config.toml
n_layer = 10
d_model = 224
n_head = 4
n_kv_head = 4
head_dim = 64
d_mlp = 576
vocab_size = 1420
activation = "swiglu"
norm = "rmsnorm"
norm_place = "pre"
norm_eps = 1e-06
positions = "rope"
rope_base = 10000.0
rope_fraction = 0.75
qk_norm = false
attn_scale = 0.125
bias = "none"
tie_embeddings = false
parallel_block = false
init = "normal"
init_std_qkv = 0.0397
init_std_o = 0.0493
init_std_up = 0.0568
init_std_down = 0.0568
optimizer = "muon_variant"
lr = 0.00728
beta1 = 0.95
weight_decay = 0.0
lr_head = 0.00738
grad_clip = 2.0
warmup_steps = 200
schedule = "wsd"
decay_fraction = 1.0
decay_shape = "linear"
final_lr_fraction = 0.05
batch_tokens = 32768
seq_len = 1024
doc_mask = true
train_tokens = 170200000
steps = 5195
dataset = "wikipedia_en"
Each number is 128 + 32 x the weight over its row's rms, rounded and kept within 0 to 255. Layers, rows and columns count from 0. The size above them is the row's rms in percent of the matrix's.

# layer 7 MLP down, 224x576, rms 0.0569, rows 100-204, columns 448-511
size [ 98 153  96 104 100  94 101 102  97 104 100  99  96 118 100  96  92  95  93  97 102 104  91  97 101  99 105  99  97  98  98  99  97 101  97  98  96  91  97 100  99  94  97 100 101 103 100  98  96  92 101 101 109 102 104  96  95 101  91 106  94  98 102 103 103  98  98 102  99 102 102  90  97 101 100 151  99  96  98 102 100 104  92  98 100  97 115  97  93 101  97  98  92 101 101 101 101 101 100 105 101  99  98 100  96]
[[117 152  69 149 112 103  84  76  96 112  75 179 128 132 107 114 167 102  97 106  91 138 116 159 149 157 107 126 118  99  78 106 147 156 117 113 114 126 110 107 103 147 129  83 178 108 166  99  82 171 128 151 148 128 170 105  58  78 120  97 129 167  80 164]
 [124 107 136 123 125 154 126 131  94  89 174  82 137 159 156 113 116 151 140 130 129 126  88 143 134 128 178  72  99  68 147 153 148 146 150 130 155 121 138 209 122 129 152 128 190  82 159 111 153  78 162 129 129  91 125 123 169 140 135 121  74 176 133  94]
 [160 131 129 151  98 156 190 194  97 120 124 137  81 131 100 155 115 128  79 169 133 155 145 114  96  77 172 114  89  75 197 120 150 131  78 132  80 155 146 145 167 155 126 100 128 122  96 126  59 118 126 162  22 123 105  88  79 165  85 118 114 103 141 132]
 [ 70 149 176 140 102 150  93 123 133 106 143 164 130  69 120 169 146 122 138 129 152 149 151 136  89 126  94 124  90 130  90 174  75 147 135  87  91 116 158  70 140 114 142 162  98  84  92  88 129  83  96 129 131 151 222 152  77 175 147 161  27 173 160  93]
 [169 165 136 182 128 157 107  42 176 152 185  38 102 190 132 167 165 113 119 100 141 158 123 116 162 127 141 116 105 133 158 145 135 106 144 136 166 153  69 187 153 108  97 144 100 129 104 113 137 101 113 136 122 147 126 194 121 139 168 172 181 157 140 122]
 [ 90 138 102  33 192 129 138 132 101  70 162 146 132 172 106 168  68  96 142 121 147 142  92 133  62 119  68 106 126  55 149 184 160 185 147 176 152 135  94 192 113 100 147 136 134 106 106  93 152 112 151 143 156 144 170 120 113 108 128  89  83 147 112 184]
 [194 179 145 106 191 115 103  95 135 141 190  98 163 148  94 106 196 144 115 120 115  78 145 155 112 155  83 160 159 192  94 111 173 158 100 130  87 171 128 105 115 147  58 131 120 136 131 216 112 142 133 167 140 139 145 135 159 123 133 189  77  99 125 121]
 [156 149 170 166  66 146 139 175 128 158 129 127 148  87 111 131 111  63 176 116 105 102 106 119 108  69 105 159 100 120 164 134 169 151 106 135 111 131 136 139  87 178  84  86 121  93 176 107 152  95  99 162 122 122 135 142 152 106 139 146  90 111 151 113]
 [155  89  74 150 110 176  13 150 166  95 140 162 160 115 162 148 122 180 169 112  53  72 142 152 169 135 178 165 214 116 150 113 136  96 226 107 144  84 135 106 123  91  86 104 139 108 129 177 160 157 124 142 143 135  75 135 142 103 137  95 168 160 135 138]
 [120 139 131  93 146 188 104 196  98 170  72  95 126 207 106  64 144 158 121 138 145  95 150 148 128 173 152 140 124  82  91 132 160 121 157 143 156 109 179 193  86  70  60 131 108 132 114 187  99 164 161 130 132 124 202 134 142 158 163 123 106 152  98 117]
 [ 49 176 127 107 148 133 119  72 116 132 128 108 168  97 115 222 195 116 105 125  80 121 168  98 127 158 196 152 129  86 178  97 168 158 120 109 161 128 141 141 118 160 144 165 118  90 155 103 150  64 183 152 177 137 173 161 114 111 109 143 130 156 131 104]
 [113  88 114 119 143 160 176 119 144 109 124 117 181  76 162 131 135 120 135 137 127 103 109 127 104 178 137 131 137  79 165  92 121  92 147 154  76 155 156 151 105  88 114  94  98 170 143 128 108 180  91 155 109 117 113 121  73 116 106 199 178 173  95 129]
 [132 159  87  96 142 149 162 174  81 130 129 137 102 129 103 106 154 177 140  98 104 141 164 114 146 173 105 108 130  84 107 126 172 149 144 144 109 125  99 140 124 182 175  87 134 145 105 114 104 113  96 123 105 109  73  77 126 155 123 166 107  92 151  91]
 [164 122 117 160 177  93 107 139  72 111 174 142 142 122 146 128  76 142 140  71 114 139 151 100 121 133 169 181  96 118  53 139 127 149 157 132 141 158 172 174 116 164 132 129 118 117 159  82 128 169 112 123 132 125  98 172 121 128 157 127 140  82 133 111]
 [113 153 131  86 113 119  92 136 173 106 144 155  82 168 157 132 162 179 106 129 155 170 110 107 138 171  56  84 110  86 130 129 101  52 134 223 132  91  20 192 143 147 168  87 123 156  99 130 166  63 175 190 142 163 102 111 139 120 192 161 116 165 117  93]
 [119 164 118  94 144 111 149 158 157  79 110  81 167 140 162  57  86 142 117  97  90 110  63  88 160 152  97 122 153 209  95  94   7 112  89 158 117 152 145 118 159 109 112 146 181 158 122 136 115 132  81 144 124 118 161 128 149 143 130 133 133 134 149 124]
 [150 127  90 100 174 135 113 161 156  93 133 129  27 216  76 110 121  90 116 158 182 152  73 209 161 155 141  94 114 125 133 179 117 129  81 233 184 124 133  94  81  82 175 162 104 127 153 140 135 125 114 135 131 127  96 137 149 158 202 152 162 194 109 194]
 [151 144 118 131 135  80 125 145  98  86  96 143 126 100  62 178 151 158  80  67  83  28 153 109 108 107  95 147 136 154 112 128  86  90 153 150 119 154  50  99 138 118 101 183 160 138 182 114 135  90 121 167 100 138 137 140 123 182 189 173 140 155 145 139]
 [155 159 183 217 100  93 159 108 167 108 138 123 145 123 152  65 138 114 158 105 166  71  79  46 158  80 151 139 107 130 106 188 109 124 117 155 113  72 146 167  68 139 141 118  99 101 180 101 114 128 149 173 181 101 142  95 136 135  89 157 158 102  55  95]
 [118  88 167 160 155 127 109 131  67  75 134 126 162 159 131 189 135 118 200  91  94 158  89 107 206 102 148 128 167 160 129  74  99 130 110 174 108 161 116 105 117 167 169 134 132 108  90 122 126 158  93  87 126 188 154  88 171 174 136 131 126 141 122 132]
 [ 87 139 123 181 135 128 143 153 166 107 177  82 205 111 149  92 110 110 173 152  91  81 134 147 150 162 140 125  94 132 131  76 103 118 117 110 127 119 148 141 132 150 146 157 105 139 112 127  72  31  77  89  72 122  86 176 118 155 117  96 113 112 167 133]
 [136  69  95 133 131 138 134 128 107 118  94 115 198 153 140  98 173 117 143  70 101 136 128 117 111 185 140  73 119 197 123 121  95 108 128 131 149 144 113 134 203 151 130 105 113 117 124 181 164  65  96  92 108 188 136 150 143 120 152  70 132 109 131  57]
 [ 94 100 152 157  76  94  83 112 153 133 141  63 112 112 134  94  93  48 176 146 138 109 166 122 152 150 122 162 122 170 120 103 115  96 171 150 147 104 176 105 147 144 111 180 144 156  51 156 136 114 120 101 119 122 113  59 128  98 110 106 201  99 143 114]
 [ 95 155 145  98 114 161 140 108 105 204 122 147 138 164 141 171 159 134 136 102 104 126  80 151 197 187 105  77 123 147 143 125 207 132 201 133 101 168 115  72 129 127 119 171 145  83  80 138 120 135 122 154 151 134  56 144 113 102 134 148 131 118 190 167]
 [101 147 117  72 109 120 132 125 119 145 146 158 142 144 116 132 124 118 190 173 128 153 147 196 174  98  73  68 119  99 122 135  98  99 118 149 176 148 130 148 142 105 118  70  79 111 176 150 142 114 145 112  51  89 111  77 197 124 154 118 113 110 164 168]
 [ 85 102 134 130 138 153 119 207 158 127 134 118  91  83 131 101 130 142 113 129 185 164 131 129 178 172 185 166 135 137 125 188 153 130  57 132 173 164  86 126  97 123 153  88 120  79  75 143 100 125 139 157 131 158 148 150 154 152 176 143 164 151 133 131]
 [127 114 125 124 163 138  98 140  90 184 125 164 116 158 184 119 147 111 140  65 181  80 101 150  92  76 132 111 131 154 124 167 118  93  77 149 119 180 110 139 102 144 108  71 123 113 163 116  86 140 108 118 133 114  84 156 172 134 144 160 139 131 121  75]
 [137 156 114 123 128  85 195 120 141 171 107 122 146 119 145 128 100 123 132  76 106 186  53 121 130 113 117 148 139  81 112  88 172 191  78 104 185  78 100 140 125 151 111 112 157 119 152 178 122 113 137 120 103 130 118 135 146 144 110  98  97 138 175 142]
 [134 231 136 122 202 177 178 106 180 113 134 166 154  74 163 123 114 102 147 170 200 120 115 141 106 123 106 124 118  94 111 104 178 112 159  71 133  96 125 139 165 115 144 130 135 139 139 131 108 149 146 148   8  90 107  90  94 124  60 171 107 157 129  35]
 [153 157 157 113 120 143  92 128  95 154 151 157 106 130 117 183 139 110 166 119 183 161 191 135 138 179 129 111 131 125 117 153 143 116 123 178 157 108 132 109 191 131 166  80 106 149 129 138 162 142  99 118 148  82 127  75 123 125  81 189  89 169 110 162]
 [170 139 120 144 101  80 160  96 149 125 141 159 146 109 119 141  87 102 112 124  54 164  97 110 160  83  89 123 167 125 224  86 178  90  87 133 151 134 137 138 150  86  88 149 159 152 154 154 167 136 167 210 141 151 105  98 135  88 125 116 123 133 146 173]
 [136 127 139 108 165 126  79 134  96 158 157 130 122 128 114 124 184 136 154 124 128  95  60 135 207 142 165 118 100 127 142 125 157 129 124 117 112 128  91 108  97 151 130 122 159 122 157  83 102 145 150 127 139 133 104  88 123  74 151 135 117  81  91 110]
 [ 94 134  88  80 131 127 134 163  94 131 165 152 109 142 117 190 112 104 161 112 129 120 156  92  81 155  96 152 117 146 143 102  36 164 134  91  67  95 120 136 154 133 139 140 162  85 154 111 141 148  92 143 137  97 192 115 146 104 104 199 114  90 165 143]
 [160 144 167  49  87 145 104 148  92 168 147 111 183 119  86 122 114 113 171 121 133 136 106 114 227 178 139  85 132 140  83 145  88  72 126 135 121 127 101 127  65 101 118  95 155 100  93 127 142 147  99 102  49  79 119 118 123  96 139 113 158 188 138 163]
 [206 105 117  61  96 101  86 135 143 143  61  93 145 194  50 138 136 112 139 116  51 145  93 144 140 130 163 142 102 107  76 131 131 128 115  57 156  88 105 144 122 105 139 161 144  83 165  98 186 134 151  76 133 168 130 122 151 131 128 115 119 148 112 134]
 [ 64 168 155 133 177 116 122 134  84 128  84 129  69 163 106 143 149 113 160 159  99 128 164 115 160 177 150 111 140 142 123 146 146 107 127 131 109  85  72 141 123 134 197 161 116 111 143 104 116 124 136 160  62 196  99 137 147 123 173 102 190 184  76 148]
 [170 113 141 102 137 169  66 123  80 130 112 137 108 132 109 148 115 137 166 134  64 158 154 108 195 140 226  46 172 117 101 194 101 118 140 152 110 105 116 132 120 124 133 129 125  82 186  70  85 120 178 161 152 131 177 141  40  95  73 121 169  80 116 138]
 [168  84 180  85  81 117  82 215 121  83 101 102 106 118 119 198  86 149 184  93 100 105 146 123 134  88 102 118 140 114 145  92  92 129  95 136 168 155 130  81  91 111  71  89 160 171 149  75 190 106 165  64 160  70 167 104  97 206 178 106 116 159  92 107]
 [132  95 118 155 140 177 163 136 128  86 120  77 158 126 132 109  94 142 106 142 111 148 153 141 171 156 163 151 154  72  91  85 158 116 198  97  91  79  90 158  64 132 137  99 135 143 115 140 132 101 139 135 167 141 123  63 130 106 110  99 103 157  81 156]
 [147 129  76 114 141  97 123  97 114 119  98  88  65  97  81 134  71 185 170 101 110 180 120 119 127 117 138 151 141 128 133 109 139 129  93 111 100  77 157 128 105 120 122 139 108 102 102 150 188 104 148 141 118 169 125 193 172 127 150 114 152 126 151 153]
 [142 114 140  70 151 178 116  99 115 121 145  91  52  90 176 110 189 172 165 118 153  86 149 146 144 125  72 100  94 133 112 177  89 157 173  94  89 138 141  96  63 134 180 120 115 132 125  74 165 121 124 111 123 139 144 144 153 146 102  84  98 103 104 151]
 [186 150 159 149  97 128 146 151 133 134 138 143  76 141 124 120 120 158 113 138  90 106 140  52 117 228  92 108 151 108 188 109 111 105 142  91 141 130 154 175  75 133  49  97 131 123 196 156  77 144 102  93 133 145 127  49 132 150 108 121 124 155 109 162]
 [120 172 152  92 115 108  82 136 110 103 158 126 145 102 139 117 147 146 128 129  92 132  96 147 162  63 106 137 129 165 133 143 137 162  95 101 116 107 170 129 119 143  95 120 198 155 178  93  75 127 114 124 112 131 166 106  92 134 143 158 124 216 122  76]
 [184 125 126 185 158 161 153 154 109 133 104 122 132 151 142 133  89  63 177 125 118 130 104 104  96  93 191 116  75 167 134  58  81  98 159 158 118 109 124 141  93 127 108 158 153 144 185 104  87 160  82 150 103 130 137 138 126 132 121 140 109 131  81 125]
 [123 128 153 110 130 162 114 193 130 155 101 165 124  84  53 146 123 153 133 191 105 113 107 128 100 132 144 127 139 141 124  65 125  86 125 198 149 111 103  88 142 145 141 147 105 126 117  97 140  93 113 113  94 150 118  71 164 173 152 116  77 171 101 170]
 [107 109 118 135  90 142 138  82  84 121  90 148  76 183 131 136 110 141 138 116 100  81 115 102 119 148 159 129 182 128 122 129 119 166 172 194  97 190 128 118  67 120 198 140  76  88 153 135 131 135 140 108  98 121  76 190 135 128 131  84  91 158 147  91]
 [121  86 147 104 143 141 115 163 138  52  50 122 228 147 118 166 200 120 119 149 156 122  88 171 151 138 149 124 101 116 125  96 162 116 174 106 185  94 117 109 126 141 102 134 173 137 131 103 127 136 151 113 111 111 136  98 121 114 120 120  85 111 162 167]
 [163  86 132 153 178 157  98 149 139 107 160  81 101 122 158 108 118 172 115 133 160 132 126 135 144 112  78 142  80 131 158 124  81 160 100 144 133  69 106  56 139 110  96  97 121 133  62 112 139 117 104 116 164 154 119 192 125 191 129 180 108  83 108 115]
 [100 135 126  87  77  96 104 130  76 137  95 176 124  73 162  95 141 126 119 100 117 123 149  92 116 119 105  99 193 154 136 148 109 179 147 157 136  70 171 144 149 186  81  72 119 174 113 124  32 208 139 180  82 186 160 160  94 159 118  66 109 124 132 141]
 [ 82  85  99 111 122 118 122  93 102 177 138 101 154 174  59 106  98 151 130 128 127  55 145 114 158 144 136 176 154  85  80 137 175  88 145 123 186  89 142 118 123 158 119 134 132 137 125 132 110 117  97 130  84 121 140 124 170 160 153 103 108 143 123 128]
 [182 167 128 105  85 122 128 171 154 123 101 139 130  96 179 128 144 104 117 138 146 147 118  83 152 141 128  89 120 112  69 113 116  95 124 125 128 104 146 147 144 136 128 190 132  96 143 162 124 140 114 146 112 112 161 103 153  41  94 136  93 135  86 130]
 [130 115 102 151 138 140 113 160 196 129  83 148 149  69 101 103 113  44 140 134 140 131 151  89 151 161 119 100 121 149 138 147  59 122 120 142 110 158 132  77 133 108 133 173 133 192 101  86 136 160 110  85 127 101 181 119 202 122 118 128  91 112 129 121]
 [129  82 100 122  98 112 121  52  33 181 123  58 108  76 148 119 111 138 161  88 204  69 180 123 101 169 132 127 140 157  80 121  77 128 162 132 146 164 148 151 169  88 152 158 120 134 148 136 163  96  96 140 138 169 153  79 138 104 160 139  84 123 200 158]
 [107 104 137 111  83 155  94  92  67 103 102 115 127 128 153 152 132 121 108 140 149 115  91 146  80  88 137  69 118 135 122 126 125 123 104  84 158 158 110 149  90 101 177 139  80  97 125 127  77 131  65  92 191 145 159 119 112 169  78  89 152 129 175 152]
 [ 97  90  99 168 167 150 156 121  62 107 119 140 135  88  88  85  95  78 132 125  91 126 131 157  94 125 117  97 159 156 111  74 108 156 156 155  89 135 165  74 120 205 157 109 177 141  97  93 129 122  93 141 133 105 179 185 170 120  95 146  99  93 124 138]
 [201 157 114 106 168 136 153 113  70 121 216 139 163 141 131 147 161 122 132  93  66 105  66  97 134 146 129 201 174 170  76 112 134 112 143 134 117 161  95 183 178 111  76 102 146 115 175 152 105  88 134 162  98 170  98 115 181 138 135 165 120 128 152 139]
 [151 187 157 104  98 124  83 195 115 159 146  88 121 117 130 136 112 107 144 130 198 147 116 138  94 148 153  69  94 183  70 157 212 133 134 170 200 156  90  96 145 112  98 112 105 176 133 224 126 117 181 115 133  89 104 136 135 146 105 158 151 127 125 156]
 [174 153 112 157 101  91  40 174 134 161 142 138 130  84 104 103 119 172 100  86 139 145 117 125 131 115 139 151 144 137 115 172 203 130  96 115 111  56 174 127 133 107 105  90 118  92  96 120 144 178 136 195  87 133 191 165 122 115 155 143 150 146 140  66]
 [121 150 124  70 113 110 140 132 149 110  94  69 154 166 149 130 110  91  93 176 159 143 140 167 130 117 152 115 148 154 129 107 178 114 145 107 130 152 122 142 168 117 117 150  88 181 107 116  92 112 153 176 112 119 154  93 168 192  99 147 114 190 158 147]
 [162 126 144 150  75  93 123  54  76 142 162 108 112  95 115 104 122  86 108 130 149 115 132 127  61 154 143  90 100 138 185 135 116 191 123 145 140 106  97 150  88  60 121 134 131 109 117 101  88 123 140 170 143 103 162 148 147  90 158 167 119 159  58  88]
 [133 128 129 146 111 162 112 210 168 132 110 122 127 110  81 124  90 168  90 124 106  96 102 141 137 104 145  90 112 153 134 118 150 105  67  98 129 111 170 114 104  98 147  76 161 151 164 128 141 117 124 138  99 103 158 124 190  91 180 159 159 104 174  90]
 [ 68 180 127 142 147 129 100 168 149 153  70 188 101 140 143 104 190 130 115 166 171 171 129  82 149 137 129 109 133 116 105 127 116  95 108 104 147 113 121 152 101 105 111  56 135  75 132 115  61 126 175  76  74 126 128  90 114 194 148 158 131 120 152  96]
 [153 101 102 141  64 102  90 103 123 124 153 195 102 127 143 100  88 176 144 143  76 151 140 135 180 137 126 198 187 139 100 146 168 101 125 155 144 100  82 175  94 121 132 156  91 172 133 101 123 121 150 128 175 109 107 116  95 128 139 133 154  94 159 178]
 [134 139 139 111  99 162 158 113 120 167 104 108 111 147 148 125 158 161 127 136 100  84 158 119 168 136 148 179 148 159 106  93 103 139 145 112  49 158 144  69 154 158 154  91 157 173 176 117  96 140  81 105  97  83 123  86 105 143 113 156 132 102  79  75]
 [166  85 116 139 139 169 163 128 152 106 137 119 149 151  85  96 109 182  59 111 138 153 128 136 105 111 123 161 142  64  85 128 100 111 160 153  69 102 142 149 101 146 152 181 100  93  98 184 131 126 166 177 117  52 140 120 121 194 154 159 132 133 143 201]
 [154  99 156  99 105 115 144 110 139 113 121 104 102 124  88 141 171 132 104  70 139 154  95 128 145 133 112 109 180  81 157 174 137 122 156  74 124 101 164 120  81 105  85  79 130 128 108  82 122  74 163  51 168 152 132 114 149  97 119 128 194 119  91 144]
 [ 78 137 105 140 149 166 134  69 145 133  95 125  75 139 170 182 194 129 145  97 112 141 140 118 124 119 140 125 128 188 148  83 116 123 103  94 149  98 149 151 164  88 115  82  62  98 158 147 120 181 151 156 113 203 133 167 104 156 190 100 116 150 141 119]
 [146  95 103 158 161 158 138 197  83 151 106 142  84 100  82 125 130  91 100  94 138 119 157 151 162  86 114  83  86 158 131 124  86 103 133 105 127 155  87 184 113 135 146 144 171 119 153 145 144  92 165 134 140 165 101 106  96 142 163 123 108 152  91  96]
 [131  86 112 128  83 115  98 117 120 140  72 169 138 110 111 160  82 123  81 101 114 129 134 180  88 131 130 188 138 135 138 117  98 155 127 130 122 118 143 159 160 136 104 115 162 115 164 153 124 110 155 130 111 152 129 122 158  81 110 103 136  94 112 177]
 [ 99 124 113 103 150 152 111 140 128  96 115 149 150  77 209 176 176 104 102 100 156 171  97 119  90 154 166 103  50 129 132 132 107 215 127 103 120 186 130 160 155  77  78 130 124  83 122 163 144 137  96 122 142 123 115 166 115 100 152  85  83 158 147 121]
 [140 154  94 131  93 139 128 122 154 137 122 139 182 108  79 185 182 177 194 181 107 172 109  82  95 150 183 134 164 111 165 124 124 163 164 115 145 186 127 150 115 165  95 137 137 121 106 152 129 195 186  66 156 100 130 138 155 127 174 169 153 156 128 156]
 [134 120  97  94 143 163 170 124 180  87 109 141 143 138 191 123 177  89 140 107  94 130 194 163  98 111 160 169 116 199 100 158 136 100  44 109 134 106 119  83 115 143 152 155 175 120 142 142  61 113 116 115 148 111 135 137 159 134 125 140  74 123 131 143]
 [128 136 104 130 175 115 123  70 135 111  96  89  78 119 105 172 178 177  78 127 176 150 162  32  90 138 127 148 143 117 143 130 134 113  72 116  90 128 102 131 131 189 150 151 139 130 186  76 156 152  41 138 116 103 168  86 155 173 138 126  92 120 148 138]
 [128  92 131 244  95 104 107 135 145 154 137 174 117 132  80 110 111 163  89 167 133 179 118 128 149 153 123 183 120 115 163  72 115 141 134 169 110 129 134 122 111 119  95 147 121 120 135  68 183 150 167 120 144 127 122 133 114  76 107 166 102 163 170 153]
 [ 95 126 129 135 137 141 163 164  81 158 128 110 135 137  80 111  92 175  62  98 116 151  96  93 204  84 103 135  72 112 141 114 143 158  95 181 157  70 123 122 224 103 146 120  71 113 112 115 138 130  90  97 153 109  72 109 125 130 117 120 171 112 150 126]
 [195 121 134 116 123 134 173 170 182 117 149 141 109 182 111 142 155 117 114 124 131 130 154 173 136 170 162 163 167 149 135  75 138 144 127  73  74 109 124 116 160  74 123 155 108 133 126 159 132 124 100 135 118 123 150 190 149 128 170 112 160 111 156 166]
 [107  97 120 130 104 100 205  97  73 173 150 161 116 114 146 116 105 118  99 111 161  87 173 112  96 174 100 113  53 126 161 154 111 141 131 112  70 179 112 114 196 123 110 117  82 129 102 178 131 148 158 157  82 107 108 120 126 127 160  97 122  68 131  88]
 [122 129 159 136 133 111  88 122 153 118 151  85 152  84 158 181 156 128 100 172 127 113 133 164  64  45 143 100  68 142 125 154 118  92 171 148 165  99 104  98 132 172 126 142 144 150 108 131  90 144 185 160 144 149 199 100  87 169 121 175 144 146 134 117]
 [184 129 114 105 136 134 134 119 100 133 183 144 166 153 122 157  76 171 124 114 103 136 143 151 160 117 134 118  84  98 127 143  58 105  92 124 179 139 145 135 166 102 156 117  89  72  92  67 170 146 106  62 127  95 113 129  66 165 108 153  71 167 186 147]
 [156  63 181 156  97 125 130 177 136 146 169 147 127 102 154 152 197 175 111 195  93 150 153 131 162  81 138 148 155 110 152 149 126 121 114 102 185  80 110 127  70 124 114  90  97 148 108  99 141 119 114 183 133 107 133 147  89 153 156 124 106 155 126 129]
 [154 139  94 139  96 107 145  96 109 129 147  61 114 104  89 177 120 132 155 162 194 134  84 140 127 180 103 165 167 153 122  64 115 145 140 130 136  97 136 156 114  84 172 149 143 166  91  69 192 124 138 102  72 152 115 168 129 152 145 144  97 144 125 150]
 [148 144  89 141 161 192 145 132 168 176 163 116 132 101  91 145 125  98 115 222 127 215 137 111 126  60 158 117 135  98 156 102 172 148 169 103 138  91 145  75  62 190 135  46 175 151  99 106 147  47 160  94 117 114 107 164 133 119 134 137 141 169 143 147]
 [182 111 172 150 144 162 123 134 104 173 143 139 174  80 119 154 114 145 113 141  97 168 146 169 207 123 145 137 139 140 112 127 101 175 138 149  88 117 135 114  90 144 119 163 121 138 171 175 229  76 113  95 225 123 138 182  99 135 135 199 152 111 134 161]
 [134 120 142  88 117 147 123 121 134 165 114 135 138  95 123 119  65 124  64 119  59 126 143 190 138  86 121 124 112 143 109  79 159 159 152 149 155 118 126 190 123 167 112 163  89 141 118 141 154 226  91  77  95 119 152 167 174 118 107 123  71 127 118 134]
 [ 63  91 144 143 115 119 139 161  96 145 123 119 137 112  54 129 104  98 151 159 113  85 175  77 106  68 142 118 161 236 126 124 137 132  65 133 159 148  72 112 151 133 128 145  81 115 156  76 130 137 152 131 146 119 142 115  89 103 176  95 101 173 161 172]
 [113  93  94 104 148 120 115 139  98  91 105 122  80  85 118 129  84 138 131 109 101  87 134 119 133 129 135 122  83 157  87 145 103  86 148 139 126 128 130 136 158 132 132 153 138 205 115  80 113 119  98 110 149 112 143 127 107  97 173 169 105 134 114 143]
 [ 64 174 136 136 149 124 187 158 158 107 132  55 121  81 123  87 167 105 166 127 154 207 113 172  99 108  83 160 153 104 137 175 159 131 190 155  73  90 174 160 126 136 105 124 107 119 109 112 119 103 126 149 172 199 104 122 182 140 123 163 172 155  67  42]
 [123 118  91 141 157 115 114 141 145 113 209 155 122 148 134 103 173 161 171 128 121 113 159 100 123 136 150 113 103  82 117 122 170 127 171  98 170  88  88 115  98 150 148 128 123 114 133 145 108  95 108 167 130 148  85  86 166  19 218 115 162 140 113 120]
 [106 183  83 123  98 116 125 131 182 142 152 149 146 163 168  84 159 105 141 138 160  86 126 160  89 105 163 131 104 150  69 134 149 152 131 139 105  70 101  96 161 120 139 110 119 159 164  95  79 113 204  81 115 155  98 116  88  91 113  70 182 110  58 101]
 [128 165 130 110 131 124 146 112  65  84 126 100 130  89 132 112 122 133 160  94 159 128 154 126 124 106 126 124 138 163  80 140  74 163 147 127 126 150 164 137 134 129 162  69 166 147 121 178  89 106 170  93 160 133 175 140 117 110 122 172 155 129 118 141]
 [135 216 122 176 155  82  90  89 121 112 111 199 140 160  71 139 172 149 136  85 168 151 107 137 152 163  81 129 123 118 185 120 105 183  87 144 195 182 133 129 137 139  97 148 155 132 132 178 141 197 178 126 161 155  76 133 154 116 144  78 102 110  86 165]
 [137 153 161 138 163 149 172  80  90 130 143 138 146 121  73 171 125 177 171 122 106 128  97 106  93 101 186 152 107 139 143 229 126 132  83 154  99 132  94  85  96 174 105 122 156  80 137 192 148  87 125 118 115 161 120 137 119 106 147 112 109 135 183 173]
 [101 194 125 130  94  85 160 156 122 145 151 110  88 103 136 141 128  60 108  62 119 137 162 111 109 160  92 167 169 142 123 125 115 181 152 120 113 146 112 134 154 176 128 128 153 107 118  88 190 167 221 135 131  84 104 112 163 176 160 112 130 116 114 143]
 [120 165 158 130  78 114 166  79 125  90 194 202 129 141 198 150 136 139 168 109 118 151 151  94  93 104 109  99 156 124 162  92 106 124  89 106  73 118 167 157 122 124  93 173 123  38 145 175 133  79  99 158 138  86  77 141 143 140 135 155 107 128 132 139]
 [157 185 124 166  63 101 142 108 118 132 167 119 159 134 185 158  96 153 129 101 104 145 161 182 132 129 159 162  78 159  77 136 116 110 165 135 103 143 101 116 148 152 143 119 160 140  77 137 139 145 157 190 114 166 140 130  87 123 131 134 149 160 142  83]
 [154  81  55 189 110 174 137 115 124 139  84 119 196 177 173 145 137 107 104  99 109 136 178  83 175 116 193 124 192  75 100 136  98 161 135 120  72  81 151 124 149 162 150 210  78 176 167 140 119 102 134 161 142 234  97 182 107 169 154  95 149 133 125 112]
 [113 146  51 152 115 165 137  86 138 118 118  92 131 124 128 116 181 116 125 150 154 106 121 106 139 124  76  65 138 126 128 147  98 102 152 104 167 154 122 102 115  88 132 150 120 164 131 133  70 177 157 141 149 140 125  82 115 117  74 110 150 120 141 155]
 [122 172 115  97 201 153 200  94  78 120 136 131 204  96 126 110  86 163 145 145 157  67 186 108 126  93 136 117 118 142  89 146 105 129 146 179 103  86 142 122 108 121 127 116 105 124  94  88 134 147 161 132 152 113 161  84 153 136 112 122  97 138 124  89]
 [ 87 168 116  56 146  51 106 124 112  96  88 118 127 116 108 132 119 139  98  99 121 152 177 136 136  87 232 145 162 178 106 166 128 163 124 105 104  69 115 198 102 122 151 167 164  87 155 198 152 136 145 118 121 118 111 123  97 116 113 149  99  64 126 153]
 [135 152 165 129 113 131 132 110 131 115 133  75 108 121 166 110 148 132  84 110 198  89 193 104  93 125  96 168 133 156  95 121 175 105 153 139 132 116 121 171 133 130 107 101 179 165 127 150  82  64 136 194 148 115 181 186 157 119  88 178 105 159 101 149]
 [132 125  86 151 116 165 151 186 126 177 109 126  81 137  71 122 100 182 145  66 111 148 145 132 161 106  83  85 141 100 120 161 191 111 101 142  60 120 109 127 119 203 181 101 144 127  98 142  93 120 130 119 166 159 149 151 117 157  70 192 103 106 147  95]
 [ 90 156  88 114  72 118 157 108 173  73 153 160 128 138 145 185 174 132 110 160 129 113  74 145 193 153 159 164 101 141  81 159 169 160 132 195 175 113 160  84 136 136 117 144 183 106 130 157 143 121 121 133 169 104 167 148 148 148  93 102 190 159 128  93]
 [126 120 183 124 111 106 129  91 141 175 117 155 144 112 167  95 156 104  57  41 196 142 146 156  59 102 133 132 102 169 104 124 181 208 140 150 117  63 135  96 162 175 135 125 154 155  68 100 126 114 119 137 114 183 117 124 171 143 111 142 113 146 139 155]
 [123 149 140 143 123  91 125 172 137 147  99 120 138 123 147  75 138 118 138  85 126 115 165  76  87 149  57 162 106 147 149 113 140 151 102 100 115 143 148 138  93 119 129 166 118 153 125 127 102 136 128 159 174 151  58 114 131 153 153 108  91 122  87  70]
 [122 162  94 176  94 136  99 161  89 123 128 157 117 175 176 199 104 138 193 107 132 173 173 146 139 140 156 149  86  93  82  90 127 115 176 164 151 133 133 121 124  94 116  73 130 117 154 123 151 130 183 160 111 121 126 148 188 155 143 179 145 143  71 127]]